{
  "d_mlp": 512,
  "norm_eps": 1e-06,
  "rope_fraction": 1.0,
  "bias": "none",
  "init_std_o": 0.00975,
  "batch_tokens": 8192,
  "seq_len": 512,
  "doc_mask": true,
  "steps": 12208
}
Each number is 50 + 15 x the weight over its row's rms, rounded and kept within 0 to 99. Layers, rows and columns count from 0. The size before them is the row's rms in percent of the matrix's.

# layer 2 MLP up, 512x96, rms 0.623, rows 290-323, columns 0-95
120:73 25 55 49 42 31 34 43 63 69 65 30 54 46 37 72 71 78 07 51 73 19 77 50 38 41 55 32 37 58 48 50 57 60 45 57 55 32 32 43 49 53 48 38 61 63 40 49 51 32 30 33 49 40 50 52 44 56 73 44 25 56 63 30 41 44 41 54 41 61 67 37 42 62 42 57 82 38 84 62 63 48 27 52 51 70 59 37 68 52 25 47 32 23 65 47
118:48 44 58 64 80 46 85 56 46 46 46 61 24 64 49 36 45 51 68 68 43 40 22 60 45 26 64 52 48 59 43 28 61 15 59 64 42 44 38 59 58 25 28 54 38 65 94 41 47 57 18 62 74 63 61 48 51 50 41 79 75 29 46 46 42 39 48 74 42 71 66 50 66 37 57 45 52 57 35 46 37 58 49 48 20 42 69 48 51 58 18 56 56 48 41 58
077:62 53 72 33 47 53 62 62 22 13 44 57 41 61 52 66 48 33 39 35 90 74 41 76 62 96 33 24 41 61 45 39 49 39 36 50 53 52 75 73 41 46 50 61 38 57 16 40 38 51 69 58 61 47 42 35 63 56 41 53 23 41 57 33 76 46 51 59 53 36 56 66 52 49 32 45 15 48 59 41 58 56 63 61 43 37 50 45 46 53 42 52 44 25 58 27
114:56 38 63 76 38 37 46 55 51 67 48 46 52 16 29 54 43 40 59 59 42 57 40 39 57 46 39 67 51 57 19 55 59 95 57 78 29 57 47 36 43 19 28 54 37 46 76 62 55 66 46 37 59 51 51 36 31 67 41 44 67 62 59 70 49 48 39 19 69 37 49 54 44 63 34 44 23 72 78 54 51 38 29 38 54 23 61 35 52 48 73 59 43 39 42 80
133:55 48 34 42 56 53 58 58 61 67 40 34 47 45 47 43 65 21 83 32 39 51 29 62 68 40 31 50 38 53 45 46 39 64 28 39 10 59 69 60 67 36 36 54 74 25 82 69 44 62 61 38 50 39 45 27 39 48 68 46 67 15 47 59 65 74 56 44 35 24 56 43 54 51 41 38 14 32 64 51 47 28 40 30 57 24 51 61 45 39 44 24 52 55 53 50
020:78 62 60 55 32 65 21 54 19 33 69 40 05 39 80 47 26 51 46 49 55 62 34 80 30 39 42 57 49 49 45 48 57 62 41 48 54 63 46 23 49 42 57 45 75 55 44 53 54 25 29 41 54 48 53 51 54 50 51 24 45 79 53 73 53 30 67 44 39 55 37 53 25 34 28 35 36 42 40 44 43 37 52 61 64 59 49 40 64 58 26 82 66 25 41 53
015:50 45 46 50 57 41 09 59 58 56 58 61 60 64 43 32 53 73 47 53 53 38 58 65 55 76 51 42 44 86 37 66 54 57 49 36 61 68 79 78 29 22 24 46 66 50 79 10 62 36 56 54 62 51 53 47 62 61 52 55 69 48 49 47 43 46 52 49 86 34 51 45 48 45 75 33 87 17 64 36 66 55 48 64 40 52 55 43 45 49 44 44 40 63 63 69
097:67 50 47 36 45 47 49 44 34 62 67 51 49 16 44 43 57 34 35 37 57 33 46 27 65 72 77 40 58 55 71 51 25 64 58 28 65 46 47 20 61 27 57 40 30 35 46 44 37 32 42 55 86 53 47 26 36 68 56 66 45 08 37 44 53 55 49 55 57 40 34 37 67 50 67 40 54 61 29 52 58 56 31 58 31 25 70 74 66 54 46 50 84 35 50 58
083:48 48 41 74 50 57 52 42 58 61 58 36 72 69 25 63 31 54 69 29 47 42 63 25 49 55 58 61 61 66 47 22 47 51 54 55 46 65 25 22 55 75 70 88 42 59 48 46 59 64 42 44 57 54 51 48 39 34 48 81 57 69 74 71 66 70 43 15 30 22 27 38 34 46 58 64 51 51 54 55 60 81 51 28 54 34 50 49 62 54 56 41 60 66 80 57
150:64 58 44 53 62 35 17 60 57 50 09 59 47 45 62 55 51 68 81 84 62 64 42 46 44 53 42 30 29 75 51 53 44 38 61 49 49 40 52 46 58 78 55 67 51 84 68 56 33 53 64 49 38 65 48 41 36 48 51 33 25 45 55 57 63 47 86 72 65 48 42 48 20 54 58 30 87 22 54 48 55 56 58 39 40 71 49 23 56 42 64 55 50 43 43 32
085:40 18 32 43 60 45 44 48 66 36 47 46 45 73 41 99 47 56 42 52 39 62 59 73 27 37 30 47 48 59 52 67 54 30 79 59 75 39 46 42 42 38 61 61 56 26 40 52 51 66 59 70 73 35 50 34 40 27 67 48 63 39 54 26 73 15 64 54 55 14 57 56 57 45 36 36 51 46 24 58 53 58 60 34 51 38 49 67 48 45 29 56 45 64 45 29
116:41 34 27 65 46 14 33 44 40 24 39 66 67 38 67 72 67 35 29 58 54 10 69 50 58 33 48 36 54 33 41 57 59 48 40 19 53 71 49 53 52 66 38 31 78 48 61 38 60 38 67 63 42 50 39 39 60 33 64 61 42 73 63 44 57 51 52 79 77 46 37 47 89 62 32 50 48 65 71 39 54 48 40 54 52 60 23 48 69 34 49 44 57 34 46 57
015:41 82 38 36 42 72 56 61 71 17 63 69 38 25 48 77 51 30 51 64 54 26 67 25 71 62 63 46 42 48 19 39 56 50 55 73 72 64 36 38 49 45 64 50 40 46 32 79 52 55 58 79 18 67 57 57 58 55 27 62 25 59 46 56 56 32 52 38 53 60 55 15 42 48 37 49 63 23 61 49 49 32 41 53 64 52 29 52 57 37 55 35 53 35 44 54
097:31 40 36 88 57 55 57 33 42 52 76 51 38 81 48 29 58 63 68 57 58 54 38 63 48 53 58 42 50 36 22 51 39 64 63 32 58 51 35 52 63 40 50 46 49 41 34 77 42 48 43 70 20 54 48 67 23 33 47 59 55 40 62 78 58 40 58 47 47 28 38 31 36 43 41 55 19 53 41 40 40 24 57 24 24 38 16 48 76 41 50 73 53 40 65 70
130:42 61 57 49 59 70 58 45 29 37 16 78 52 57 63 63 34 39 44 43 26 20 48 60 34 53 68 37 27 63 47 35 42 58 26 27 37 59 57 42 45 33 45 45 69 35 62 48 45 31 42 46 53 77 47 72 76 21 88 63 54 42 70 62 48 51 64 63 53 53 49 76 57 31 63 39 61 52 38 42 63 52 58 77 20 73 57 47 56 47 50 75 45 47 40 75
100:25 42 73 27 62 51 70 71 76 49 19 70 45 25 68 30 31 57 37 55 68 49 69 68 68 47 38 43 29 57 47 34 58 63 27 65 47 41 64 52 44 40 36 47 42 81 40 55 38 69 29 70 34 28 18 57 62 26 35 69 54 38 57 71 64 28 45 38 67 54 57 29 35 68 44 44 54 52 65 37 57 47 35 47 48 29 57 55 65 58 51 41 43 52 78 50
016:43 48 42 66 59 57 65 74 37 58 43 88 22 49 69 48 41 74 37 57 30 57 18 54 29 71 67 65 69 69 32 62 59 35 54 19 75 61 45 60 71 63 63 59 53 35 47 46 47 71 38 47 57 66 51 47 64 47 61 51 44 45 29 58 59 64 62 43 68 29 46 55 68 42 18 45 47 23 49 32 46 48 29 35 44 55 27 20 54 33 38 38 62 57 73 58
135:38 59 51 55 40 56 79 70 41 63 28 50 73 48 71 63 75 45 46 08 56 44 28 29 48 70 59 67 41 36 64 44 69 42 31 37 71 80 60 59 56 29 51 51 41 70 45 78 24 37 42 48 54 18 50 43 33 61 46 85 59 37 44 69 66 76 63 57 47 51 47 34 56 42 40 58 37 67 65 55 53 53 32 56 65 28 54 43 62 74 58 53 52 31 58 49
025:49 56 40 36 65 61 53 41 41 45 77 58 17 37 63 42 52 53 49 58 21 68 59 31 20 50 63 83 25 41 53 48 53 61 39 48 46 40 31 58 53 68 74 68 46 40 61 42 33 49 66 46 64 30 32 39 67 33 45 48 28 61 35 53 37 95 35 88 62 46 33 58 70 57 55 56 59 53 48 32 55 30 34 42 33 59 76 61 43 56 43 56 81 51 55 54
119:30 68 33 65 50 20 63 66 43 57 32 42 25 51 62 41 44 48 66 86 56 40 70 66 56 33 54 54 35 34 62 39 52 43 70 46 58 38 48 71 65 37 44 52 80 43 41 73 30 55 23 42 56 44 50 40 56 46 42 29 22 52 65 44 54 42 35 36 60 75 67 51 21 63 32 40 39 41 63 45 20 38 68 60 25 57 49 59 76 39 33 58 54 15 41 48
119:60 47 54 46 53 47 60 58 30 29 68 62 65 39 53 35 34 54 65 64 62 48 44 68 64 45 66 37 19 61 38 83 38 47 48 53 32 38 68 50 41 12 51 63 17 43 34 85 41 61 66 60 34 41 45 54 86 32 46 57 48 56 42 61 31 29 68 47 50 80 72 49 42 38 71 66 33 75 51 53 42 63 53 65 64 75 40 68 62 62 53 65 59 40 67 61
123:49 40 67 40 37 24 49 12 52 79 38 63 11 64 23 73 41 12 48 49 71 33 29 71 45 36 19 39 30 37 62 56 55 58 42 63 49 75 45 68 57 55 38 41 47 52 60 23 35 43 62 65 47 59 40 46 62 62 37 30 73 61 58 42 58 56 42 44 44 54 62 57 63 59 61 52 53 46 39 29 48 75 61 40 62 59 57 41 54 64 79 55 63 58 42 24
013:66 65 36 55 52 52 60 73 44 62 76 53 63 57 67 43 51 68 58 40 41 78 48 38 45 72 66 40 42 61 45 39 42 62 49 17 58 58 87 36 41 47 43 44 50 73 63 46 57 06 54 48 53 48 67 30 45 60 60 67 16 36 54 56 61 70 45 37 72 75 58 56 71 51 61 68 75 56 86 55 63 45 46 66 58 38 52 64 53 65 39 47 49 83 60 67
096:70 41 57 50 47 60 68 54 36 72 53 54 42 68 13 28 29 62 28 52 56 59 48 62 14 31 66 47 46 58 58 61 50 58 53 33 72 43 48 53 50 70 59 29 43 53 49 51 61 43 53 61 53 53 75 24 53 46 61 50 09 46 59 48 35 30 59 37 51 39 55 52 16 80 41 62 38 53 51 32 60 49 21 74 88 62 69 40 30 49 51 38 72 49 35 48
130:48 54 44 46 40 50 57 69 38 72 80 38 63 63 65 57 13 40 54 22 38 24 67 58 33 61 35 87 38 57 55 53 28 61 78 40 47 48 73 27 54 32 25 55 53 59 58 58 49 58 40 43 64 54 59 39 33 58 38 77 31 37 50 35 79 61 60 53 53 49 71 64 48 48 49 60 52 48 54 47 52 61 38 35 30 23 63 38 58 37 57 33 30 62 57 92
130:67 60 46 39 70 33 51 25 47 41 79 28 42 31 49 35 37 49 60 53 65 14 55 46 45 50 76 31 49 51 66 74 76 59 48 20 50 31 41 39 67 64 47 39 72 46 63 43 66 54 49 83 52 29 75 52 44 55 40 44 60 49 45 26 50 54 41 24 57 26 46 36 39 59 64 44 48 64 61 63 66 66 65 77 62 14 76 64 35 63 48 45 37 58 60 49
130:64 37 26 44 37 37 42 45 64 46 35 42 65 64 26 56 40 31 78 53 44 44 32 46 50 54 69 46 34 63 55 40 42 74 13 63 47 63 64 80 32 47 33 67 32 51 51 51 44 46 31 33 67 69 42 23 61 40 44 61 67 67 39 77 43 20 45 51 76 49 26 56 42 65 57 36 62 50 13 50 33 55 40 77 61 40 80 44 48 35 40 50 50 42 28 43
110:85 49 53 41 49 63 67 65 47 49 39 47 75 38 69 30 50 64 43 51 38 76 33 68 36 36 53 44 46 23 79 50 40 60 56 67 21 46 77 59 47 53 40 61 50 80 63 54 41 62 31 27 38 35 54 46 50 51 31 21 49 50 64 47 38 62 65 23 35 45 70 70 61 74 66 48 54 34 84 51 23 54 64 37 20 51 58 56 38 51 51 52 58 70 37 40
011:76 55 47 68 49 58 66 43 40 55 32 66 16 80 55 48 41 47 36 37 56 49 45 57 34 55 67 43 54 24 39 51 35 55 55 24 33 71 38 55 33 49 62 53 55 39 33 35 99 49 50 34 35 45 40 60 47 42 70 42 55 19 44 35 40 63 41 47 60 61 61 37 21 62 52 49 52 35 36 83 40 76 46 75 51 48 42 90 58 62 65 56 41 37 58 49
110:84 69 44 30 45 52 33 61 50 39 34 38 63 66 48 36 53 34 75 51 61 27 56 54 26 72 29 42 74 36 62 57 57 48 43 67 79 42 18 51 54 72 55 45 51 29 57 28 54 61 55 62 34 50 44 39 80 94 66 37 75 42 54 43 44 46 64 42 47 46 36 34 76 69 39 62 52 68 74 51 73 46 53 59 52 58 43 68 44 54 34 40 65 44 63 70
107:54 66 41 65 36 66 84 67 69 35 55 45 56 49 34 36 60 68 69 42 51 26 51 71 62 61 34 37 54 44 42 57 51 59 48 27 26 45 37 61 46 72 45 66 64 44 49 60 58 69 27 59 39 27 60 37 46 81 51 56 37 83 77 85 43 76 81 58 58 36 45 40 48 65 77 27 49 70 66 59 46 54 43 67 62 59 73 67 68 52 40 55 48 55 70 47
140:57 46 84 40 69 30 38 63 42 24 65 27 73 48 51 51 53 48 58 38 56 42 46 51 73 91 57 62 27 47 63 55 49 42 58 67 43 71 67 66 21 53 58 50 52 35 24 49 60 49 62 23 61 25 49 35 64 31 47 45 71 66 61 37 46 47 15 72 47 60 70 27 81 55 48 55 40 43 65 45 32 40 45 28 40 51 37 52 38 60 68 44 30 31 51 43
075:37 49 61 63 42 47 66 31 39 41 23 52 60 77 53 67 41 55 48 63 48 52 58 32 41 18 46 52 50 49 39 34 48 64 48 83 23 50 51 57 61 56 71 53 47 49 69 51 35 48 60 77 47 63 41 17 55 44 35 75 41 32 47 56 50 68 51 30 49 19 68 53 89 20 40 39 35 61 28 81 29 46 61 66 33 49 53 45 37 39 59 30 72 58 36 34
128:58 50 46 33 50 46 33 36 75 59 42 36 59 61 50 76 52 49 33 47 28 48 40 71 75 60 64 50 51 27 63 28 48 43 50 55 71 43 54 44 55 76 37 64 52 55 45 30 57 46 71 47 61 77 75 47 57 74 63 72 52 58 46 59 68 46 71 43 45 65 38 86 83 74 28 42 48 62 50 69 42 40 39 31 37 29 07 44 42 58 39 52 74 31 35 50